Weights of a small transformer language model.
Size: width 384, 2 heads of 128, MLP 1344 squared ReLU, 17.2M parameters.
Architecture: rotary positions, no biases in attention or MLP, untied embeddings, local attention windows, paired heads, shifted keys, gated attention, exclusive self-attention, capped logits.
Each number is 200 + 40 x the weight over the matrix's rms, rounded and kept within 0 to 999. Layers, rows and columns count from 0.

# q: layer 6 attention query, 256x384, rms 0.0613, rows 50-76, columns 256-383
# k: layer 6 attention key, 256x384, rms 0.0607, rows 50-76, columns 256-383
q50,219,248,237,124,134,300,168,263,183,164,201,211,224,242,189,193,207,144,217,230,204,169,157,263,238,210,222,217,245,189,185,231,252,195,249,229,251,168,156,192,223,161,144,237,190,174,212,254,160,221,176,150,206,222,243,204,297,262,163,190,194,241,263,158,253,169,199,160,139,210,216,160,145,271,247,197,264,273,130,258,164,189,161,235,95,214,224,196,220,303,124,233,197,247,200,128,191,215,210,231,156,134,191,215,231,159,109,195,179,231,174,150,166,230,164,231,213,258,162,147,224,221,188,189,228,179,251,134
k50,237,230,149,207,209,159,250,223,244,171,327,178,249,208,241,210,83,170,243,171,168,235,201,280,198,234,193,216,209,184,229,137,204,145,245,199,202,275,231,105,278,158,197,172,163,123,159,232,256,229,154,135,225,167,263,171,207,211,165,189,182,220,219,194,228,178,173,294,214,144,191,250,246,263,178,222,276,163,161,216,183,227,245,219,235,250,168,272,231,234,208,203,172,146,242,181,159,214,163,201,155,179,251,215,200,162,192,120,120,177,130,164,108,196,204,196,174,256,289,235,210,114,172,177,187,146,198,226
q51,233,181,172,245,205,268,206,201,239,190,247,202,224,183,235,169,243,233,252,311,228,153,206,221,228,204,152,175,231,258,187,189,232,190,236,162,196,267,166,181,185,304,142,285,209,207,197,166,201,240,173,218,240,215,212,208,194,260,224,159,253,229,269,264,196,226,137,195,189,216,190,244,245,194,238,116,175,253,179,174,182,275,165,289,204,236,159,168,237,130,238,217,156,187,223,168,218,222,207,179,62,202,246,199,209,141,188,191,233,164,165,232,203,229,200,170,196,173,182,169,205,220,274,167,195,198,241,210
k51,230,261,181,184,209,209,217,197,189,195,198,175,193,113,219,186,185,180,197,212,203,207,123,239,129,184,194,247,191,210,200,141,195,200,265,244,215,172,164,207,209,249,196,182,171,244,319,198,229,189,248,207,264,178,102,158,192,245,233,151,202,180,166,152,232,182,244,216,236,214,138,227,84,207,216,152,194,171,151,109,180,257,276,193,202,172,154,257,270,192,212,185,169,245,249,153,218,201,214,149,144,169,227,207,298,220,119,237,187,244,213,235,196,153,166,228,202,159,216,188,228,241,188,195,249,194,266,222
q52,204,177,235,115,207,247,187,257,215,251,215,174,162,221,260,291,209,200,234,228,196,194,250,170,210,201,204,240,210,231,169,293,225,108,206,266,177,147,206,117,222,226,168,284,198,252,153,209,221,151,177,187,179,171,171,216,254,169,331,150,243,182,203,213,198,231,227,215,251,170,235,210,163,119,202,218,252,228,92,188,210,173,157,203,198,244,242,169,194,225,216,253,220,259,100,217,271,205,229,117,224,199,151,176,169,242,201,175,216,202,294,233,185,261,183,265,248,152,202,188,193,217,309,236,260,99,197,212
k52,144,229,167,143,190,231,219,196,213,258,262,225,116,240,216,165,225,209,180,206,159,202,224,199,189,224,237,222,176,235,86,193,270,195,282,194,157,190,201,289,168,139,67,149,156,236,226,163,251,103,155,170,179,206,233,236,313,287,251,211,93,205,220,272,181,195,225,185,286,234,283,244,248,149,174,164,210,257,287,205,144,273,185,259,169,227,236,277,172,260,299,192,151,214,193,178,231,148,200,248,188,169,195,252,236,230,166,175,215,155,244,230,232,245,253,173,117,172,139,214,201,188,219,315,236,169,195,214
q53,122,153,152,144,178,199,192,261,200,201,216,183,207,212,243,280,206,141,254,259,194,180,208,216,217,127,220,199,263,222,157,246,252,277,214,153,228,260,195,225,185,128,236,182,203,198,126,181,207,266,251,215,163,135,264,204,239,217,208,118,235,195,196,240,222,128,225,121,191,179,179,155,156,176,221,238,153,160,173,185,152,184,211,294,246,195,197,192,137,179,199,190,205,200,251,234,243,220,281,340,240,233,222,214,171,124,217,196,137,230,166,294,218,257,227,194,237,138,176,250,189,199,84,172,180,143,257,202
k53,182,182,212,142,221,212,233,195,228,227,258,282,186,171,244,204,210,209,166,165,224,205,238,302,177,212,211,248,159,200,204,158,194,190,128,225,214,225,246,226,221,171,214,264,271,156,197,206,197,201,295,206,194,202,267,177,255,213,245,178,257,138,233,190,195,121,210,123,183,138,223,280,174,212,257,236,227,208,137,189,192,179,130,216,199,311,203,187,175,201,183,172,206,201,187,238,225,235,170,218,238,242,167,312,233,203,207,253,186,206,227,204,151,222,246,251,283,62,162,98,277,170,195,142,244,216,183,159
q54,223,218,164,223,221,159,244,131,182,184,241,191,242,183,282,235,243,173,237,223,231,201,167,136,190,229,172,231,182,225,203,173,246,222,148,209,227,176,152,171,196,154,156,342,231,222,159,190,228,206,189,166,212,146,181,204,167,184,181,203,271,198,196,269,145,204,131,175,189,168,200,152,188,188,166,210,207,211,153,198,186,140,279,217,284,214,214,218,201,160,216,179,196,249,139,195,157,239,197,217,264,177,276,239,155,215,131,210,195,215,167,164,246,225,195,238,181,246,186,242,220,117,294,150,258,207,195,154
k54,131,153,259,233,211,128,176,217,213,245,203,183,209,208,134,177,203,225,281,199,230,201,198,202,203,237,212,249,253,262,250,213,238,222,150,196,327,193,193,190,211,183,209,266,206,124,192,166,165,161,226,276,242,239,188,250,233,270,210,238,222,190,176,205,195,200,162,279,274,295,166,231,153,187,217,140,122,160,197,183,251,236,201,199,227,203,253,194,204,247,160,165,198,149,147,182,160,213,191,249,180,176,241,216,154,248,151,134,257,302,202,236,223,273,183,230,132,198,144,219,222,169,249,205,189,193,247,217
q55,190,150,211,227,142,250,213,196,210,173,132,281,142,205,173,170,256,273,252,112,199,177,298,218,141,284,206,206,209,205,210,225,189,194,220,239,222,256,193,192,134,277,254,169,171,136,166,221,267,288,128,179,160,238,282,219,193,257,216,257,207,220,241,242,184,180,248,229,180,214,217,92,185,189,203,183,203,185,166,143,210,233,181,168,247,149,173,209,278,235,160,164,183,158,247,113,154,159,202,178,220,264,218,199,224,189,245,261,288,192,118,251,140,284,173,129,178,172,230,205,229,200,197,272,207,234,178,225
k55,207,197,221,218,146,221,227,169,188,159,297,182,73,248,224,196,186,123,178,188,248,185,152,150,201,180,125,170,188,227,170,95,240,211,207,170,174,131,232,185,213,160,198,216,299,248,282,178,195,268,204,76,226,221,195,182,187,200,209,228,165,225,208,245,154,159,192,158,183,145,161,125,114,180,262,234,129,158,204,228,235,201,199,251,212,123,214,232,256,223,254,200,260,271,252,248,124,161,264,199,190,171,84,222,219,128,289,235,197,222,221,189,188,226,162,191,163,260,260,206,149,167,254,241,276,164,255,97
q56,145,209,219,233,216,159,166,189,235,165,279,212,178,128,136,213,190,199,120,158,147,273,191,181,181,224,179,210,221,186,96,211,231,212,126,227,213,255,104,224,141,151,230,148,205,202,206,230,220,186,103,310,218,213,151,203,174,194,232,247,164,262,253,218,211,208,244,274,236,224,157,270,206,131,116,178,191,248,125,199,238,153,157,194,218,203,231,228,248,268,162,224,204,249,243,174,221,107,292,122,172,187,217,190,222,129,185,248,200,154,196,196,167,292,232,183,252,158,290,148,300,148,174,227,188,104,219,158
k56,198,243,182,261,267,220,279,156,226,152,175,197,174,188,132,244,160,146,230,300,159,195,172,187,162,225,223,179,205,248,250,75,227,242,157,219,180,195,179,176,133,184,189,243,106,216,255,225,110,198,174,195,202,182,226,198,211,247,179,188,221,253,203,233,143,168,163,180,236,156,220,272,110,179,216,210,209,290,185,213,234,219,220,169,155,213,172,176,160,214,195,277,116,144,165,198,290,183,266,226,222,185,191,182,152,214,220,215,224,214,195,160,138,183,244,140,233,176,285,194,174,147,202,237,264,146,183,126
q57,200,200,325,263,251,183,167,175,231,231,221,257,104,238,263,180,128,275,167,222,201,229,163,192,171,173,239,181,275,186,206,188,207,170,228,187,230,149,220,236,211,223,128,223,205,172,185,206,272,175,257,234,175,148,252,220,196,254,237,167,224,228,242,297,275,197,168,220,234,213,238,188,184,162,215,211,195,179,147,176,193,255,274,237,235,201,227,169,216,242,194,247,188,194,149,182,164,163,285,272,182,177,149,216,195,223,213,241,170,234,206,227,232,229,190,215,204,185,163,201,223,208,157,245,216,159,178,156
k57,243,208,147,118,213,212,187,146,215,195,192,114,186,205,312,185,166,166,216,152,123,201,200,177,186,183,259,155,219,211,171,164,192,239,139,198,223,194,232,215,186,206,174,179,209,218,179,207,154,191,153,208,175,178,267,199,188,198,195,221,237,157,209,233,163,181,182,203,195,153,211,202,251,171,155,205,190,253,215,214,222,158,262,144,203,282,218,272,212,157,286,265,231,198,132,257,191,232,220,231,246,196,199,179,208,243,203,279,209,249,199,85,270,195,239,159,227,256,179,203,201,213,128,188,221,216,220,233
q58,174,186,206,188,187,176,243,165,182,231,224,211,260,183,102,258,183,158,197,238,107,183,225,155,219,289,144,218,186,220,193,180,130,254,179,236,194,180,202,132,200,237,216,203,214,246,183,223,224,221,226,170,222,251,227,141,143,158,183,183,216,217,189,165,202,201,194,209,260,223,190,278,181,199,114,161,167,224,195,142,139,156,190,202,213,175,140,170,287,246,133,264,237,161,172,90,230,143,223,213,236,209,232,225,254,216,204,171,189,220,196,207,175,145,86,112,301,176,232,231,201,205,179,233,194,98,254,155
k58,213,188,179,184,199,179,218,175,240,133,163,153,298,219,173,222,224,180,209,214,199,173,203,211,179,157,136,229,188,170,196,93,185,155,234,151,242,203,206,207,177,272,211,235,269,226,263,239,164,209,194,206,199,191,278,174,164,193,127,196,160,195,201,174,154,227,189,229,214,222,185,240,130,205,162,149,175,229,279,200,221,137,203,104,219,239,184,143,223,217,212,185,148,201,198,205,272,187,204,215,239,159,186,194,183,196,160,304,150,171,217,307,165,158,145,184,237,147,220,214,204,250,178,196,118,185,208,227
q59,209,174,218,136,290,193,163,201,140,204,184,180,74,168,237,233,239,214,163,253,174,194,103,247,134,218,191,230,188,203,180,194,183,181,205,156,253,239,221,186,184,182,172,141,176,248,190,150,153,239,186,182,222,198,162,255,180,172,145,108,297,157,189,192,148,161,212,196,144,209,171,84,173,250,137,133,157,189,152,135,112,177,200,202,153,246,254,260,194,196,123,158,168,208,208,192,201,145,229,163,159,235,202,228,142,221,188,276,220,231,216,191,181,181,108,216,225,247,228,183,189,171,224,251,194,182,177,199
k59,172,198,224,215,199,101,192,164,211,173,158,269,135,155,252,165,234,127,137,185,188,130,142,188,180,215,173,303,218,172,203,184,180,190,179,201,267,183,250,194,164,264,240,145,263,208,215,251,278,146,345,158,318,239,170,190,248,173,241,195,274,227,133,139,190,207,215,141,151,158,197,148,222,215,112,210,246,231,221,193,181,213,211,280,202,154,287,218,298,140,155,98,301,156,174,255,185,210,246,256,149,150,236,281,217,234,169,186,81,207,202,219,241,204,161,259,296,198,210,74,139,255,226,140,176,261,151,222
q60,188,172,94,192,208,186,227,258,159,188,197,212,207,216,233,226,158,184,190,216,254,174,259,120,187,131,235,213,156,213,96,197,144,202,198,168,239,165,237,199,244,206,178,219,246,182,164,210,164,181,164,106,180,196,225,168,187,175,202,215,188,334,164,211,249,235,130,270,171,138,155,125,281,231,250,178,229,223,216,236,254,158,240,219,226,184,209,204,282,158,259,201,134,166,193,179,231,188,221,231,292,167,149,185,152,280,158,129,171,256,167,259,234,193,203,166,195,278,183,196,217,159,165,238,253,211,169,270
k60,242,175,179,187,199,281,178,206,176,217,172,245,224,305,214,128,203,223,159,152,220,204,227,137,202,197,255,284,260,212,193,248,172,155,142,197,154,276,235,183,192,196,188,211,187,288,138,190,186,227,243,189,242,150,218,148,135,179,285,129,70,188,217,249,265,193,121,258,223,169,231,143,156,196,265,223,214,246,258,147,221,160,166,204,309,124,121,234,155,291,131,257,206,191,172,218,217,194,125,222,210,188,223,152,243,220,240,161,171,255,178,171,218,255,260,199,197,247,182,191,269,200,219,249,233,213,222,205
q61,168,218,124,234,168,169,213,181,143,220,198,215,273,336,191,191,184,176,248,134,217,194,198,250,196,233,180,122,237,227,202,164,138,217,197,171,175,217,222,194,129,194,167,271,214,236,173,167,276,313,115,211,177,144,202,221,130,192,237,265,180,220,177,231,178,172,195,288,216,231,233,181,270,200,190,212,186,228,244,157,154,184,176,158,249,166,100,207,315,198,101,203,256,206,264,257,209,191,190,147,206,252,204,227,185,197,163,189,258,178,204,248,215,154,219,221,236,195,204,284,176,317,306,208,230,210,156,186
k61,149,178,257,262,164,234,170,210,174,207,157,219,130,259,242,216,225,262,301,236,158,228,302,241,258,162,227,197,279,151,209,200,173,216,225,147,188,158,176,126,233,206,214,299,236,196,270,248,251,181,179,211,127,217,122,221,233,218,179,283,229,268,189,170,179,196,130,184,244,134,217,152,240,186,211,250,213,109,249,246,221,262,216,253,170,220,197,202,118,218,159,168,222,169,126,225,198,182,242,169,117,133,137,197,146,240,205,241,173,146,273,239,138,161,169,190,299,203,191,259,185,232,229,186,290,219,220,175
q62,241,197,260,177,173,203,155,262,206,265,242,235,191,193,164,293,212,196,244,170,227,175,167,143,255,187,227,107,149,167,173,218,173,289,201,199,157,267,279,121,195,125,207,257,189,226,215,208,174,190,269,218,201,155,224,217,144,182,217,229,274,146,164,222,306,229,169,194,211,262,239,173,189,247,118,245,281,239,141,225,231,155,188,231,149,214,204,277,175,132,210,176,225,209,251,252,185,211,276,280,88,294,199,171,115,119,146,183,217,182,184,118,296,216,186,139,191,221,162,201,232,225,259,216,162,152,195,226
k62,206,196,230,172,199,149,192,264,240,216,144,174,183,157,152,268,222,188,226,240,238,111,202,167,208,228,195,46,222,240,190,184,166,162,224,272,236,197,251,225,218,175,218,219,147,121,203,142,213,273,154,241,155,185,215,208,148,234,149,248,215,223,139,228,168,248,128,252,152,189,176,269,224,187,169,253,224,197,156,173,170,239,203,210,108,229,156,212,118,147,163,181,197,197,161,212,104,227,184,271,127,233,168,179,265,224,193,219,205,248,228,187,165,255,195,257,96,181,147,100,206,168,143,232,215,221,268,175
q63,223,130,256,173,239,179,208,184,187,216,264,299,166,226,192,244,228,214,169,207,254,200,190,264,199,143,152,185,104,186,191,128,184,231,145,196,279,178,176,206,244,204,267,236,138,218,218,149,172,165,218,247,210,253,254,267,208,130,190,151,256,157,159,229,294,158,249,252,187,216,256,255,215,231,180,208,166,242,196,173,204,259,190,135,288,203,201,250,263,227,253,161,183,142,147,178,195,162,207,194,196,288,232,205,252,200,240,217,239,219,230,248,171,210,215,187,168,262,245,275,164,137,154,240,173,230,201,230
k63,221,177,177,195,134,236,156,142,196,155,159,179,203,146,163,209,157,222,154,188,197,242,161,120,277,156,244,154,196,183,193,182,216,217,219,123,190,168,225,178,197,213,294,244,164,212,169,134,163,118,216,220,196,235,153,230,212,184,205,166,231,157,173,238,224,238,201,247,229,249,180,210,196,193,179,233,184,285,143,265,210,197,181,184,260,114,254,167,234,191,113,133,230,212,176,194,193,229,188,205,179,262,160,114,194,241,150,210,163,185,255,251,167,197,227,312,245,183,185,208,60,213,144,110,246,245,236,223
q64,212,173,235,168,212,246,219,108,246,203,129,172,151,220,235,250,201,223,149,124,214,239,138,181,234,185,175,234,236,280,193,184,248,233,218,204,225,218,189,248,145,119,219,178,142,145,228,245,196,199,182,191,198,190,213,225,190,140,195,199,178,240,213,254,242,246,187,216,212,200,173,219,231,233,191,214,229,189,181,212,195,145,136,156,206,223,242,207,225,184,172,207,227,134,345,216,231,203,186,265,121,197,129,172,241,192,215,221,171,253,225,140,153,234,169,207,225,114,165,171,201,159,157,182,173,193,189,184
k64,184,233,138,271,226,263,215,130,248,186,173,184,198,185,287,206,240,229,233,275,222,266,187,250,188,211,170,213,177,203,192,198,153,205,217,217,153,181,162,237,154,222,179,180,196,199,229,203,186,154,163,185,93,149,226,142,213,208,160,129,193,183,257,219,250,239,197,176,210,192,198,176,140,133,154,128,161,277,193,208,211,294,228,226,189,173,201,173,159,188,221,200,243,176,210,139,184,174,187,217,136,160,177,255,165,173,220,251,168,225,221,187,151,251,194,214,264,205,226,232,200,98,167,209,149,186,215,140
q65,271,186,224,203,76,180,234,153,211,221,235,164,209,232,222,192,195,173,233,182,175,234,173,135,337,154,223,202,222,315,282,184,268,222,150,172,250,184,187,168,203,180,142,105,255,199,160,196,180,179,270,168,206,175,209,251,135,216,202,204,212,247,183,202,222,141,176,272,214,136,247,163,137,266,153,198,171,193,162,121,193,201,257,99,204,221,212,215,289,181,203,264,168,181,175,222,217,171,154,172,209,192,222,245,168,243,200,234,174,194,201,136,157,187,187,169,154,210,185,204,250,210,247,231,137,234,200,207
k65,210,254,146,174,152,186,146,246,250,153,141,161,205,238,279,208,231,171,153,201,270,190,136,159,256,229,219,184,136,205,150,191,200,148,155,146,179,204,213,270,197,148,197,212,288,224,201,186,137,190,294,258,234,249,131,156,198,153,188,248,261,133,209,132,200,148,123,236,156,240,309,181,202,253,319,220,135,208,231,252,236,287,148,157,221,167,174,166,213,225,226,187,121,151,197,239,220,217,206,225,138,212,225,203,199,158,180,196,153,160,182,226,208,242,137,202,179,163,193,178,143,164,143,190,199,250,194,284
q66,157,136,185,255,274,246,193,178,193,156,267,243,188,235,229,227,206,194,196,215,261,196,186,228,132,202,200,203,185,140,212,187,279,208,182,192,208,223,146,163,144,247,150,183,140,182,167,191,240,196,252,179,209,185,167,178,225,232,155,326,227,154,165,188,176,214,218,205,233,193,226,191,140,192,174,203,278,254,202,148,144,210,208,199,251,162,173,122,244,225,193,340,272,229,143,214,199,154,193,167,269,193,212,221,122,209,253,153,242,230,260,115,241,279,127,188,122,206,165,236,172,201,298,191,156,217,233,183
k66,181,189,177,243,102,235,244,259,175,165,188,243,232,160,221,238,199,202,281,198,171,180,140,200,244,230,224,265,113,303,275,69,204,255,114,198,255,159,186,238,176,167,188,188,175,197,116,113,216,113,226,165,230,199,201,199,187,263,186,117,258,207,240,147,183,237,152,187,207,259,190,261,236,253,195,162,223,215,263,211,169,170,189,251,237,239,218,269,175,201,247,266,182,223,142,176,196,151,222,170,290,178,162,201,220,170,201,208,181,164,234,267,173,236,179,215,178,175,207,184,201,169,202,273,179,112,243,243
q67,198,211,213,265,174,143,217,209,271,234,221,164,155,230,217,193,130,191,152,201,168,201,191,202,247,152,161,209,231,206,173,120,235,165,176,246,196,205,243,293,161,229,245,158,238,146,154,215,154,205,137,186,189,132,221,148,170,191,171,178,205,174,206,165,242,135,203,167,155,298,134,224,220,158,183,211,302,220,141,220,230,236,184,247,212,191,188,218,257,212,269,206,214,212,149,172,199,231,199,164,207,258,182,134,208,254,183,265,178,279,221,202,179,181,181,221,161,158,169,194,261,254,180,144,187,213,168,144
k67,231,168,137,143,207,211,246,151,214,174,154,205,240,233,188,207,180,274,181,190,196,152,254,205,199,193,189,247,246,187,183,181,237,248,242,229,190,193,158,256,229,237,215,135,186,187,192,215,182,238,198,236,179,237,192,202,179,218,209,122,251,213,203,207,173,162,216,188,223,163,183,268,232,204,240,132,230,156,137,219,200,166,238,190,134,115,218,223,201,233,265,128,140,138,207,132,261,192,185,145,205,165,215,61,165,197,284,229,168,248,223,175,303,241,274,152,91,134,243,229,156,149,210,169,205,230,212,221
q68,230,187,200,226,233,181,137,250,209,198,223,246,225,191,214,264,188,226,129,156,277,175,154,103,226,227,170,206,161,196,146,111,207,203,163,232,129,151,256,187,215,202,188,231,202,204,309,200,185,221,167,249,181,220,243,228,96,128,134,183,159,249,211,187,275,229,216,246,131,176,155,231,192,156,135,209,196,142,210,267,213,203,201,140,200,218,191,234,208,214,201,180,235,158,119,213,226,144,224,181,224,268,207,180,198,217,130,151,170,253,93,207,206,196,195,268,229,206,215,193,246,246,68,278,228,184,240,229
k68,232,188,170,274,226,201,135,239,148,197,197,235,170,138,187,203,195,193,183,233,264,183,192,181,194,170,203,233,222,193,170,202,204,241,174,152,176,290,260,207,162,171,216,180,292,161,154,232,167,222,143,239,177,201,233,204,222,173,264,105,200,144,255,227,218,182,184,188,156,151,266,258,160,215,206,246,165,190,182,231,274,241,259,145,182,211,224,201,153,167,251,187,161,192,128,240,254,202,223,139,192,160,228,250,197,169,209,118,163,160,150,162,177,227,236,248,232,168,199,223,171,256,138,171,278,191,123,252
q69,240,256,276,101,177,196,167,161,153,231,213,241,241,248,183,197,181,174,187,227,226,164,197,196,249,250,195,275,178,158,61,209,302,157,202,230,215,211,170,221,212,99,118,200,213,227,127,276,231,175,261,208,184,185,218,246,192,220,132,228,164,212,178,191,208,240,171,146,217,217,60,213,120,240,152,227,179,110,184,310,281,240,195,193,156,199,190,276,219,198,263,236,204,207,208,116,177,236,260,202,175,145,206,201,215,143,215,162,268,190,229,201,178,179,207,236,248,156,219,274,270,141,182,268,166,152,235,207
k69,245,157,188,224,200,173,193,246,129,193,202,267,222,214,132,213,198,193,243,211,329,142,169,187,173,217,205,313,268,223,200,136,177,215,144,209,180,182,262,201,152,264,136,266,164,250,237,246,207,245,223,215,179,229,236,185,257,248,215,191,206,184,133,169,177,255,168,112,209,213,197,209,173,188,108,216,174,256,228,315,233,227,195,269,204,284,195,201,294,104,148,138,190,162,287,263,276,223,215,285,189,217,203,158,187,188,235,132,180,162,213,204,240,256,228,192,171,194,180,221,213,240,162,132,285,165,200,133
q70,288,207,150,224,198,236,180,176,228,136,265,234,295,194,193,221,258,198,191,203,243,171,255,261,142,109,246,168,166,251,247,182,187,196,222,244,224,73,246,150,268,221,218,170,214,151,160,187,152,189,146,175,212,127,200,203,210,168,245,197,228,271,261,276,247,167,263,173,259,197,164,232,214,147,192,234,138,215,247,206,255,288,223,200,194,116,250,247,208,205,161,215,263,87,221,144,153,134,175,200,272,201,161,178,212,234,202,106,179,229,180,132,139,219,249,312,171,216,220,212,255,170,176,148,230,199,187,172
k70,201,225,223,209,265,213,168,205,169,140,224,180,205,224,192,264,179,266,162,232,153,252,255,207,195,146,236,169,215,212,223,199,210,205,172,219,251,173,161,247,263,155,284,182,250,202,136,145,143,165,151,204,225,188,148,229,225,141,156,177,183,212,222,188,198,172,191,194,326,136,216,220,222,211,212,194,156,212,213,225,231,198,213,239,144,218,114,193,287,257,149,278,201,180,191,167,100,196,155,254,181,180,229,127,145,161,207,130,260,136,227,143,158,189,214,219,189,282,233,192,220,275,197,202,249,243,200,156
q71,200,162,141,268,239,194,207,198,123,223,155,200,232,161,188,113,214,210,238,149,97,230,230,179,230,238,246,172,222,151,175,166,119,199,183,215,211,205,247,181,178,270,219,158,216,189,218,200,199,98,208,198,213,150,235,198,228,166,121,188,227,189,185,204,166,104,192,131,179,161,199,293,223,202,275,261,218,228,236,176,280,218,210,194,244,238,221,234,205,160,196,224,232,313,192,225,246,195,176,224,240,216,211,127,252,138,188,140,183,214,208,221,174,202,231,221,239,207,236,201,175,147,249,244,210,190,206,184
k71,224,155,183,210,246,250,259,261,155,192,216,152,263,169,186,233,130,145,253,200,204,220,185,141,219,238,153,146,233,192,133,246,133,154,203,255,68,158,167,282,142,161,221,218,198,207,240,238,244,253,152,173,199,197,186,244,188,255,145,187,146,188,230,236,239,175,147,152,194,166,198,170,227,186,177,279,168,206,239,127,244,248,238,75,208,117,161,133,248,265,199,145,202,190,229,194,214,190,187,238,245,279,170,112,145,283,257,148,175,183,141,170,251,228,175,168,108,206,149,180,128,207,115,181,138,217,246,202
q72,217,269,182,143,200,235,125,184,207,159,179,264,167,196,162,154,215,178,150,176,182,210,237,200,253,190,199,170,210,221,186,138,119,173,244,210,205,225,172,187,186,228,288,144,218,185,205,128,213,222,170,150,161,142,224,193,179,187,189,223,181,196,180,176,156,186,148,247,219,150,275,185,162,246,192,237,233,191,245,216,174,203,188,194,145,191,223,192,186,172,243,221,200,285,137,263,207,200,204,204,171,239,155,176,163,243,218,269,236,187,140,149,212,216,240,277,75,162,171,173,184,182,221,180,169,116,196,233
k72,264,174,163,179,137,260,136,181,165,191,284,208,191,195,218,197,264,218,144,247,213,124,263,212,182,209,161,228,118,192,154,167,269,185,189,222,203,145,108,163,181,244,192,161,224,215,226,216,184,289,124,202,220,116,255,241,244,170,199,208,192,216,198,164,161,226,151,316,278,150,275,122,155,245,210,193,160,216,274,148,176,282,160,171,198,127,171,138,112,238,87,192,253,198,173,239,282,205,157,195,224,220,313,142,139,262,177,228,174,238,169,204,110,253,216,227,207,260,261,143,234,267,220,181,114,177,139,169
q73,280,228,142,258,69,152,255,255,158,164,240,190,239,242,154,223,176,193,182,211,130,153,143,132,201,225,204,193,159,139,173,210,178,182,180,188,218,130,228,224,237,318,171,190,190,226,220,149,189,203,250,277,225,241,185,215,208,145,201,258,175,169,273,195,169,237,170,140,194,206,171,203,311,213,184,183,218,170,172,169,227,194,188,206,210,263,201,164,198,153,245,204,259,203,178,110,219,165,164,143,200,267,162,123,136,237,203,201,182,126,193,147,189,136,227,200,180,95,194,246,176,259,166,301,225,197,153,251
k73,104,152,186,148,154,224,167,193,158,145,206,203,219,234,167,199,211,214,175,169,223,167,179,204,267,207,226,223,240,231,135,152,159,160,217,244,214,250,250,210,160,166,214,214,206,199,173,141,259,229,161,177,145,275,187,188,189,191,172,245,208,259,293,218,198,160,166,222,149,175,195,175,195,195,147,191,160,220,204,172,186,207,251,195,189,164,96,154,217,181,189,160,273,188,236,103,167,191,192,178,239,174,201,231,224,144,171,125,230,184,266,236,240,157,325,245,229,203,233,263,153,222,157,225,187,195,226,202
q74,214,189,208,223,200,157,147,190,149,277,196,232,194,199,180,247,222,200,232,206,162,184,247,176,221,246,210,251,144,221,138,196,222,214,196,198,145,234,220,199,162,181,210,128,125,201,137,210,129,173,144,156,151,227,201,214,129,123,142,212,201,169,143,262,159,180,192,244,207,177,96,198,166,151,197,143,213,194,231,165,216,265,190,234,175,214,227,192,223,339,173,135,263,180,172,309,187,162,242,143,207,174,236,179,235,265,136,179,180,251,188,190,145,247,275,261,209,231,222,168,196,219,174,140,184,247,199,207
k74,146,236,244,178,160,243,193,180,226,253,178,196,226,237,244,280,192,203,249,191,138,131,228,251,228,213,276,232,267,190,198,134,196,211,292,138,142,163,102,202,161,202,290,144,249,215,187,216,133,177,113,221,144,250,209,278,184,249,251,178,269,210,198,245,215,217,146,191,187,154,248,205,310,165,264,181,196,162,195,176,138,282,181,184,236,257,165,178,240,211,199,155,225,196,303,255,136,242,187,211,202,214,217,237,186,185,195,290,193,265,252,166,255,184,240,250,172,220,339,208,199,212,263,214,240,254,182,224
q75,154,123,183,196,206,192,188,189,106,268,172,162,233,192,198,205,272,232,220,284,185,229,199,229,253,199,251,271,175,177,252,255,198,278,168,253,60,248,233,191,137,262,218,222,207,215,218,208,223,214,170,200,132,166,166,205,247,201,174,211,210,137,167,221,196,139,153,176,163,286,197,216,300,271,128,157,222,253,197,175,270,300,207,263,188,214,185,221,206,200,219,146,169,163,249,140,160,200,207,187,181,196,273,239,201,195,207,184,196,138,175,229,181,234,169,249,136,274,203,243,260,235,230,225,181,153,191,151
k75,224,224,289,195,171,209,239,187,140,291,187,191,205,140,201,204,136,204,145,246,211,187,128,250,202,234,221,239,220,137,211,213,201,157,175,253,150,153,227,164,227,172,181,323,191,241,206,229,203,133,193,231,308,219,153,142,199,215,209,153,172,231,222,197,158,226,209,91,188,262,180,228,258,172,175,183,192,248,69,169,224,148,167,136,247,245,224,158,256,180,221,222,221,161,229,254,215,81,248,229,196,155,187,305,169,236,156,235,187,205,164,242,249,128,74,183,148,202,208,155,188,215,196,184,277,236,189,216
q76,259,170,263,260,181,240,170,183,161,215,219,238,242,225,196,170,118,231,200,263,265,166,214,234,255,280,235,210,200,237,177,207,131,231,172,155,285,239,244,162,252,192,266,183,158,144,211,214,192,248,127,219,245,223,276,186,231,126,210,232,221,174,161,194,192,204,243,220,203,185,166,243,227,249,178,210,247,161,250,189,248,235,260,192,251,201,219,167,164,206,208,94,240,148,151,167,204,122,180,183,187,114,164,161,202,192,216,146,183,193,175,263,149,228,273,195,203,242,243,197,213,242,182,233,218,191,229,162
k76,166,155,179,268,182,247,203,193,187,165,184,249,230,311,192,132,132,189,168,242,179,181,191,188,212,214,174,193,247,138,248,198,201,208,183,239,217,249,257,172,202,251,262,252,167,134,126,240,155,168,155,185,209,225,218,187,186,201,237,183,187,155,228,229,217,212,229,177,143,107,238,272,196,209,204,256,120,170,225,265,200,171,167,173,231,136,207,151,237,189,252,184,192,129,192,178,188,180,130,191,124,237,183,231,206,180,231,193,208,177,178,198,221,206,205,156,202,166,194,246,152,264,189,138,173,242,248,183